Weights of a small transformer language model: 2 heads of 32, normalized queries and keys.
Each number is 50 + 10 x the weight over its row's rms, rounded and kept within 0 to 99. Layers, rows and columns count from 0. The size before them is the row's rms in percent of the matrix's.

# layer 2 MLP down, 64x512, rms 0.149, rows 0-63, columns 256-319
100:51 43 64 49 40 63 70 51 50 54 52 47 41 45 56 40 32 60 50 50 50 52 42 46 62 55 66 47 48 51 56 67 53 60 50 43 51 50 47 40 49 59 54 48 38 32 93 39 50 68 50 58 41 54 52 71 45 38 52 46 62 62 36 74
114:48 62 43 46 36 58 35 44 46 48 48 69 60 50 54 45 65 58 50 48 51 39 55 50 55 31 43 51 50 41 53 64 61 60 47 58 51 50 43 48 50 38 57 49 51 45 32 54 46 59 52 51 52 45 51 64 58 32 57 50 40 53 55 54
105:46 47 40 49 39 53 49 57 49 55 53 64 60 50 27 54 52 42 50 25 64 57 54 49 47 54 56 32 52 44 55 68 35 42 48 54 49 50 44 56 50 50 52 54 48 44 57 41 52 63 47 39 27 29 31 56 34 54 62 48 62 56 61 52
117:61 61 61 64 57 54 47 54 56 42 58 30 37 58 77 35 64 49 51 51 43 65 47 68 47 49 82 64 52 55 51 52 64 49 45 45 51 50 44 47 50 38 57 58 34 49 63 49 51 48 54 79 68 57 41 56 55 57 25 57 38 52 57 57
091:43 61 51 73 70 54 55 48 44 61 49 46 50 44 49 42 26 64 51 54 43 54 54 40 62 46 59 47 52 53 53 54 60 55 68 54 48 51 63 67 51 43 29 53 47 59 82 43 45 55 66 40 50 34 31 44 62 55 51 47 43 47 36 47
099:57 74 36 38 46 57 51 62 40 38 46 42 38 32 43 69 55 48 51 45 55 65 51 50 54 63 47 49 48 42 53 65 54 51 59 52 49 50 45 34 51 45 56 47 36 56 45 36 48 56 64 31 22 52 56 44 45 42 51 35 64 43 57 54
107:41 34 63 43 54 44 49 38 54 44 47 55 63 69 56 31 29 51 52 45 47 48 51 46 43 48 65 42 51 64 45 51 61 52 56 45 48 50 67 44 52 37 44 49 43 52 49 46 52 55 46 65 44 49 34 49 50 56 38 70 27 59 48 42
088:68 37 74 53 38 25 50 49 49 87 46 41 38 52 63 60 43 57 51 62 54 65 40 36 58 51 70 46 50 78 45 59 39 48 37 51 48 49 49 42 49 50 28 57 54 59 52 55 45 63 40 46 51 55 45 31 35 52 56 46 55 45 44 51
097:44 63 42 35 68 59 54 49 35 60 46 53 65 55 53 46 57 37 50 58 56 38 47 47 50 56 41 45 51 72 49 56 45 48 43 41 50 48 59 51 47 40 54 46 44 49 39 47 46 66 20 40 57 72 42 54 25 63 54 27 45 43 53 44
093:52 60 69 51 53 44 62 43 53 55 51 47 64 54 65 47 49 65 49 46 35 62 36 63 57 54 57 44 52 52 45 35 50 52 45 51 52 49 58 44 50 53 37 56 57 57 33 40 51 53 32 57 57 49 33 53 54 43 47 43 51 33 44 57
093:62 44 47 59 58 34 59 40 62 43 64 54 42 47 54 48 52 51 51 56 59 52 64 43 40 63 62 41 49 57 50 32 41 49 38 45 50 50 49 40 51 58 79 55 58 63 62 46 59 45 59 51 44 60 50 48 51 48 53 63 38 45 54 60
090:66 58 48 51 43 50 34 50 52 43 46 61 39 53 43 51 60 37 49 48 57 26 58 53 53 69 57 49 48 23 62 61 52 45 62 55 48 49 44 41 51 60 62 60 40 45 18 58 46 59 55 51 58 29 43 38 45 56 71 57 62 55 63 54
094:59 47 55 50 47 44 39 69 53 54 57 54 50 29 48 67 40 53 50 52 25 53 41 46 55 39 28 41 50 51 50 44 53 57 57 45 51 49 47 49 51 49 58 47 54 43 64 52 54 58 44 46 55 53 52 75 39 42 39 46 45 47 42 50
107:59 60 66 29 58 74 46 48 68 56 45 48 40 61 33 49 74 47 49 51 35 61 61 47 49 58 61 47 52 58 46 32 54 52 59 53 51 50 74 58 49 42 48 54 57 59 47 47 45 51 59 62 48 50 30 39 50 52 52 40 45 44 41 48
098:58 58 39 44 44 33 47 45 34 61 44 54 63 71 52 48 40 49 49 54 49 62 55 52 60 70 71 59 50 60 45 48 66 40 69 42 51 50 59 56 48 55 76 37 43 52 39 42 44 54 53 38 41 52 43 82 40 60 54 47 44 53 56 50
090:52 45 49 44 34 58 54 61 43 39 50 50 63 36 45 61 45 49 50 50 53 37 55 35 39 47 49 42 51 52 46 51 52 49 46 61 52 49 49 58 50 54 54 62 55 44 91 58 49 57 37 56 34 38 64 65 51 44 40 43 52 55 47 37
091:53 63 44 58 59 64 39 52 63 52 51 49 44 50 48 52 40 70 51 29 34 49 53 39 54 71 55 51 49 34 41 42 41 52 52 66 48 49 61 57 51 62 52 50 52 44 74 34 40 44 50 38 56 43 56 51 30 49 34 52 50 71 33 46
117:54 53 50 43 32 47 75 66 53 42 43 48 47 45 67 43 59 77 49 47 40 41 36 50 48 37 31 64 49 27 53 59 47 48 42 64 52 50 52 46 50 50 41 38 61 55 42 56 49 45 43 45 36 48 68 39 37 32 57 63 52 44 52 45
096:73 49 52 64 50 49 40 46 28 56 46 62 65 48 48 45 16 54 51 54 43 51 37 60 47 70 45 55 50 45 45 69 47 43 54 50 48 50 44 49 48 57 39 71 48 40 56 54 49 60 51 47 60 64 57 41 59 57 47 43 54 46 47 37
094:56 36 60 55 40 40 41 60 60 33 45 63 44 48 23 41 45 48 48 62 60 38 58 55 54 57 58 46 47 51 35 58 54 55 48 43 51 52 49 45 51 47 59 68 52 36 55 45 50 42 54 50 58 45 37 58 46 50 59 53 46 37 56 52
092:68 47 41 48 53 62 50 55 44 42 53 59 48 37 45 45 63 45 51 16 49 39 50 45 41 56 49 50 51 49 60 39 51 36 36 59 50 50 47 48 52 65 61 75 59 56 52 64 55 56 36 25 47 41 47 52 51 44 50 52 40 57 65 56
091:53 53 56 45 49 39 56 60 46 39 51 51 53 36 40 66 57 57 49 47 49 60 50 47 54 43 42 46 49 44 52 38 37 44 44 34 49 50 48 42 49 54 50 61 37 50 56 60 51 39 54 63 62 49 45 22 48 59 63 45 58 52 29 47
109:30 40 34 54 51 55 54 43 62 44 50 55 53 37 69 44 37 53 50 39 33 40 46 45 35 26 46 49 48 41 56 43 50 50 47 54 49 50 37 36 49 37 50 41 53 48 64 54 54 44 64 43 48 53 46 38 57 41 40 59 55 60 51 55
111:59 42 40 55 47 47 60 54 54 24 58 45 27 34 40 57 54 56 51 59 54 49 50 54 48 31 45 57 49 47 40 46 57 46 34 58 47 50 29 38 48 41 58 48 57 54 73 47 52 49 48 50 52 43 45 60 46 47 38 63 59 49 50 51
096:54 57 53 73 47 42 47 57 52 51 45 46 57 36 37 45 18 49 50 39 74 40 59 34 40 39 59 48 50 46 54 62 63 59 46 48 48 50 45 42 50 41 37 44 37 47 48 49 49 61 28 43 52 65 61 65 60 53 32 48 50 43 62 52
115:57 71 57 38 50 33 48 63 54 57 51 58 39 62 58 44 55 46 50 57 55 43 53 54 38 57 58 56 49 77 53 62 50 54 55 49 50 50 65 52 51 47 68 43 51 44 57 48 44 53 71 60 56 39 27 58 49 67 50 49 52 47 55 54
096:61 51 48 53 30 39 35 54 53 43 55 56 47 58 58 55 26 42 48 70 59 49 59 55 45 43 55 53 51 52 43 38 55 55 46 62 52 49 55 50 49 47 45 60 34 62 70 64 50 30 29 62 69 43 47 39 68 47 60 39 55 47 57 44
101:53 46 49 62 27 54 51 51 63 55 56 36 45 38 43 46 52 45 51 50 60 46 59 47 66 43 35 57 50 45 62 35 59 38 56 60 50 50 38 36 50 62 35 56 58 51 46 55 57 53 44 56 65 61 37 43 51 38 62 53 55 57 61 47
102:46 35 58 42 50 63 53 48 62 47 46 57 52 55 64 54 62 64 50 59 49 68 42 60 54 66 31 63 50 57 56 52 60 45 57 37 50 50 69 64 50 51 65 39 35 49 58 45 55 45 34 68 42 71 54 66 67 51 36 43 49 56 64 51
095:48 65 42 43 68 58 60 62 54 73 51 58 41 54 64 47 60 54 49 72 53 39 41 35 40 83 42 70 50 45 47 34 59 45 36 41 52 49 51 50 53 45 52 40 56 58 42 37 51 38 45 50 53 52 44 51 72 63 49 32 48 57 53 45
100:43 58 38 53 51 46 45 59 42 61 49 68 54 48 25 54 70 59 50 38 38 53 56 67 46 67 44 51 53 49 54 35 69 38 35 36 51 50 45 60 50 37 36 60 53 54 36 60 39 35 41 31 58 61 49 43 63 51 58 43 51 66 67 58
095:33 38 52 55 57 47 39 58 49 53 54 55 71 57 63 50 55 29 50 57 42 32 39 42 57 60 43 69 49 75 51 51 60 47 52 66 49 51 55 61 48 46 73 62 45 38 58 53 52 56 36 41 44 37 35 45 53 63 49 58 57 41 54 59
088:45 55 44 57 44 15 43 31 48 40 46 58 63 52 47 51 49 51 50 40 53 50 61 48 66 50 61 58 52 63 50 51 46 54 48 52 51 49 59 43 50 50 52 52 58 46 45 65 48 45 53 44 40 58 63 37 53 71 63 32 37 49 53 53
102:60 75 55 39 65 49 49 42 74 44 52 45 53 51 74 38 46 46 50 58 67 55 45 62 58 59 59 50 52 59 47 41 42 58 66 54 49 50 58 51 48 29 42 50 59 56 39 60 51 43 47 57 55 49 40 69 46 52 46 76 35 47 39 50
099:43 50 47 66 54 57 56 64 66 59 54 47 37 27 55 47 67 53 50 55 53 53 45 46 56 46 35 61 52 43 53 65 44 52 51 49 53 49 39 47 51 61 49 43 41 58 72 54 50 54 63 37 58 33 51 48 51 14 36 55 60 42 42 46
100:51 42 64 55 53 55 36 52 43 58 49 50 61 56 60 44 42 21 50 53 31 18 35 53 44 51 28 64 48 58 52 58 57 45 33 44 50 50 58 66 49 43 78 41 48 38 39 57 51 20 25 60 55 38 30 60 60 52 53 35 36 65 54 51
097:50 43 58 56 43 51 50 44 69 64 59 59 48 55 57 36 55 54 49 39 57 61 54 50 52 53 38 57 50 47 51 53 42 46 50 57 50 49 54 44 51 62 52 46 54 51 30 45 57 44 75 60 49 44 57 38 50 40 49 44 53 39 54 55
099:66 38 53 38 45 54 36 46 43 46 53 60 59 46 56 46 62 52 49 65 63 38 49 38 56 47 52 40 49 74 51 45 54 55 55 49 48 50 47 53 50 35 59 62 37 49 72 56 53 48 59 59 54 56 47 79 48 65 49 46 42 45 40 43
100:52 70 53 64 57 58 49 64 49 52 61 58 40 47 55 57 24 47 50 56 54 59 51 46 33 46 58 30 49 47 53 44 46 46 50 43 49 50 45 52 51 43 37 44 42 50 54 50 51 45 34 53 52 49 50 45 51 41 67 48 47 43 49 55
107:50 37 46 53 43 65 65 49 48 51 39 48 28 46 48 46 41 53 49 51 41 58 47 52 55 36 49 53 49 57 43 37 47 53 65 49 50 50 22 32 50 54 46 44 51 50 49 38 51 46 38 45 48 44 35 54 66 57 62 52 42 48 45 45
090:54 64 50 34 34 54 64 45 65 67 44 45 70 33 45 43 67 62 51 69 71 50 47 52 34 42 59 43 51 42 54 48 29 56 62 34 52 50 43 40 48 46 59 50 59 60 56 50 45 59 66 55 56 32 59 54 58 59 51 67 44 53 34 46
100:42 51 53 73 49 77 38 64 51 68 53 45 42 57 45 59 66 41 50 48 54 60 53 47 51 54 54 73 50 74 45 59 47 49 57 65 53 51 63 57 49 48 64 46 28 49 50 57 48 43 37 51 69 41 38 47 46 77 36 51 39 54 43 42
089:47 41 40 54 44 57 58 32 46 12 48 40 55 54 56 44 69 71 49 57 60 46 38 49 37 46 34 49 49 59 47 36 59 55 57 45 48 50 47 51 50 40 61 49 66 54 65 52 44 50 52 46 59 44 54 63 63 55 49 68 43 50 42 46
094:47 41 47 35 51 31 47 68 50 56 43 59 44 38 36 59 33 50 51 49 58 51 52 36 35 43 64 50 52 46 55 49 45 58 46 48 54 50 39 29 48 60 56 46 52 44 50 50 42 52 60 30 50 49 56 52 51 33 52 59 64 51 55 41
101:60 75 40 76 33 44 49 46 48 56 64 62 52 62 38 48 65 67 49 40 53 60 43 48 44 47 61 49 50 49 37 50 55 59 44 59 50 50 45 41 51 49 62 58 41 46 47 53 57 57 60 29 37 55 51 61 47 52 67 28 45 34 47 48
098:44 34 60 44 69 59 51 30 51 63 46 45 63 47 52 54 55 43 48 48 48 48 48 45 51 42 49 44 47 34 48 46 62 55 44 45 51 50 53 59 51 35 51 58 55 46 49 52 47 59 47 79 30 46 60 57 61 48 40 69 48 40 52 50
093:48 45 46 55 46 50 36 55 59 31 36 39 38 42 51 32 38 57 50 62 50 52 41 76 54 35 58 55 49 48 52 62 57 65 64 49 50 50 39 32 50 43 46 53 27 58 60 64 38 48 40 56 64 35 53 68 55 40 59 55 41 52 41 42
093:68 46 56 44 58 57 39 53 38 34 45 62 62 57 33 70 39 52 50 56 42 41 59 72 51 51 68 56 50 60 52 56 56 49 22 46 50 49 50 47 47 59 33 54 63 59 63 57 43 36 49 66 44 53 52 64 53 48 46 38 51 55 55 58
121:65 62 38 55 60 43 41 55 52 55 38 55 44 45 54 59 43 56 51 30 57 40 38 47 28 42 39 43 50 32 51 43 37 45 44 60 50 50 47 51 51 65 56 40 53 44 31 50 44 60 48 54 60 65 62 41 40 53 38 42 62 57 47 44
096:55 52 48 59 40 58 42 65 58 38 45 49 52 48 71 60 45 51 50 46 61 32 43 43 43 51 38 51 51 38 57 49 48 48 65 37 51 50 49 46 49 44 40 43 76 52 59 46 52 52 60 41 54 64 43 50 50 35 43 50 56 50 51 51
100:67 66 44 59 51 39 37 49 68 37 52 65 54 39 37 58 65 64 50 35 43 66 64 58 42 36 58 53 51 44 38 33 53 47 48 48 51 50 42 46 48 49 37 50 33 41 52 43 49 66 50 50 49 25 48 50 56 48 55 70 52 61 56 49
107:58 60 44 68 54 53 51 50 67 29 47 52 71 56 39 54 26 34 51 60 46 48 42 22 45 62 45 57 50 48 53 46 54 44 55 57 50 50 57 55 49 52 43 57 34 49 55 41 43 57 48 44 60 38 51 10 69 48 50 52 45 54 49 51
089:52 39 55 49 18 44 49 52 79 30 59 54 39 41 51 43 80 32 49 67 42 49 66 53 44 39 61 53 50 53 60 58 47 42 54 44 52 50 66 53 49 59 32 36 59 51 43 65 57 14 53 43 42 35 57 55 49 38 56 52 43 49 42 47
102:56 59 41 45 39 42 50 33 44 49 48 26 53 27 66 53 61 62 51 60 41 68 59 67 37 35 34 59 51 42 48 52 54 48 34 64 50 50 32 47 51 69 51 42 51 62 55 49 54 63 40 42 46 59 51 57 51 55 38 53 35 41 58 44
111:41 39 36 45 38 48 54 59 47 51 51 40 55 39 37 66 31 46 52 29 49 39 55 36 58 30 44 58 51 29 58 52 45 44 51 56 49 50 45 48 50 60 35 37 54 46 47 61 49 50 62 43 41 61 49 39 43 48 45 55 72 44 60 40
095:53 42 49 62 41 54 63 48 53 39 50 53 52 47 42 45 37 61 51 46 56 45 51 47 52 35 40 54 51 56 47 44 55 47 46 62 48 50 48 57 48 34 75 40 39 53 71 40 52 42 62 56 57 63 54 29 49 62 39 37 34 45 53 42
104:48 51 26 45 29 55 57 44 53 38 58 54 60 50 54 45 54 44 50 60 55 50 43 50 41 39 53 57 52 32 51 55 49 42 39 52 49 50 49 31 50 65 37 55 56 61 34 46 48 53 42 39 30 56 52 72 73 50 40 56 46 50 53 56
092:53 40 56 40 48 65 43 41 39 49 48 52 40 53 59 45 59 36 51 42 44 47 45 44 51 56 58 26 51 57 57 54 59 54 44 62 48 50 37 46 50 49 68 50 47 49 41 55 54 34 57 66 43 52 66 57 57 58 60 51 49 42 51 57
122:55 43 27 56 46 43 46 52 34 47 47 56 60 36 41 63 34 49 48 44 56 39 41 20 41 38 31 56 49 32 45 39 41 55 56 51 50 50 38 45 51 54 33 48 52 63 44 49 45 50 53 47 49 50 53 44 50 37 64 73 79 50 62 40
092:68 51 57 62 64 30 46 54 63 69 45 49 38 63 47 49 41 52 49 52 43 51 52 55 39 54 71 40 50 71 45 42 43 52 41 46 51 50 54 46 50 61 46 49 54 52 53 52 51 36 60 54 49 47 47 56 44 60 63 35 47 55 57 40
123:50 40 33 66 31 52 48 58 59 32 48 63 42 23 45 58 55 46 50 42 60 45 51 56 44 28 43 52 49 46 49 41 44 59 46 41 50 50 35 26 50 59 56 46 58 46 48 51 49 60 48 53 35 56 54 56 40 42 38 57 68 47 42 54
097:49 35 48 47 42 53 50 53 42 39 54 36 43 58 64 56 39 51 51 42 42 39 48 44 30 40 28 59 51 53 50 49 55 33 46 32 50 50 55 54 48 53 61 47 47 64 31 55 58 39 46 60 45 58 69 44 53 53 46 48 62 68 56 53
097:72 48 60 67 57 75 58 40 57 56 49 56 23 62 58 50 62 50 49 54 51 45 38 67 50 75 33 56 51 42 51 50 34 37 62 62 51 50 52 50 48 50 50 30 53 61 52 52 46 53 35 57 54 44 38 34 54 55 58 54 56 46 41 52
094:52 62 42 33 53 60 46 52 65 54 43 55 50 46 41 67 31 45 49 32 44 38 65 73 44 49 44 53 49 62 53 29 35 55 20 57 52 50 46 40 52 64 66 37 61 43 49 61 58 39 55 45 54 33 35 48 50 59 49 53 46 60 25 53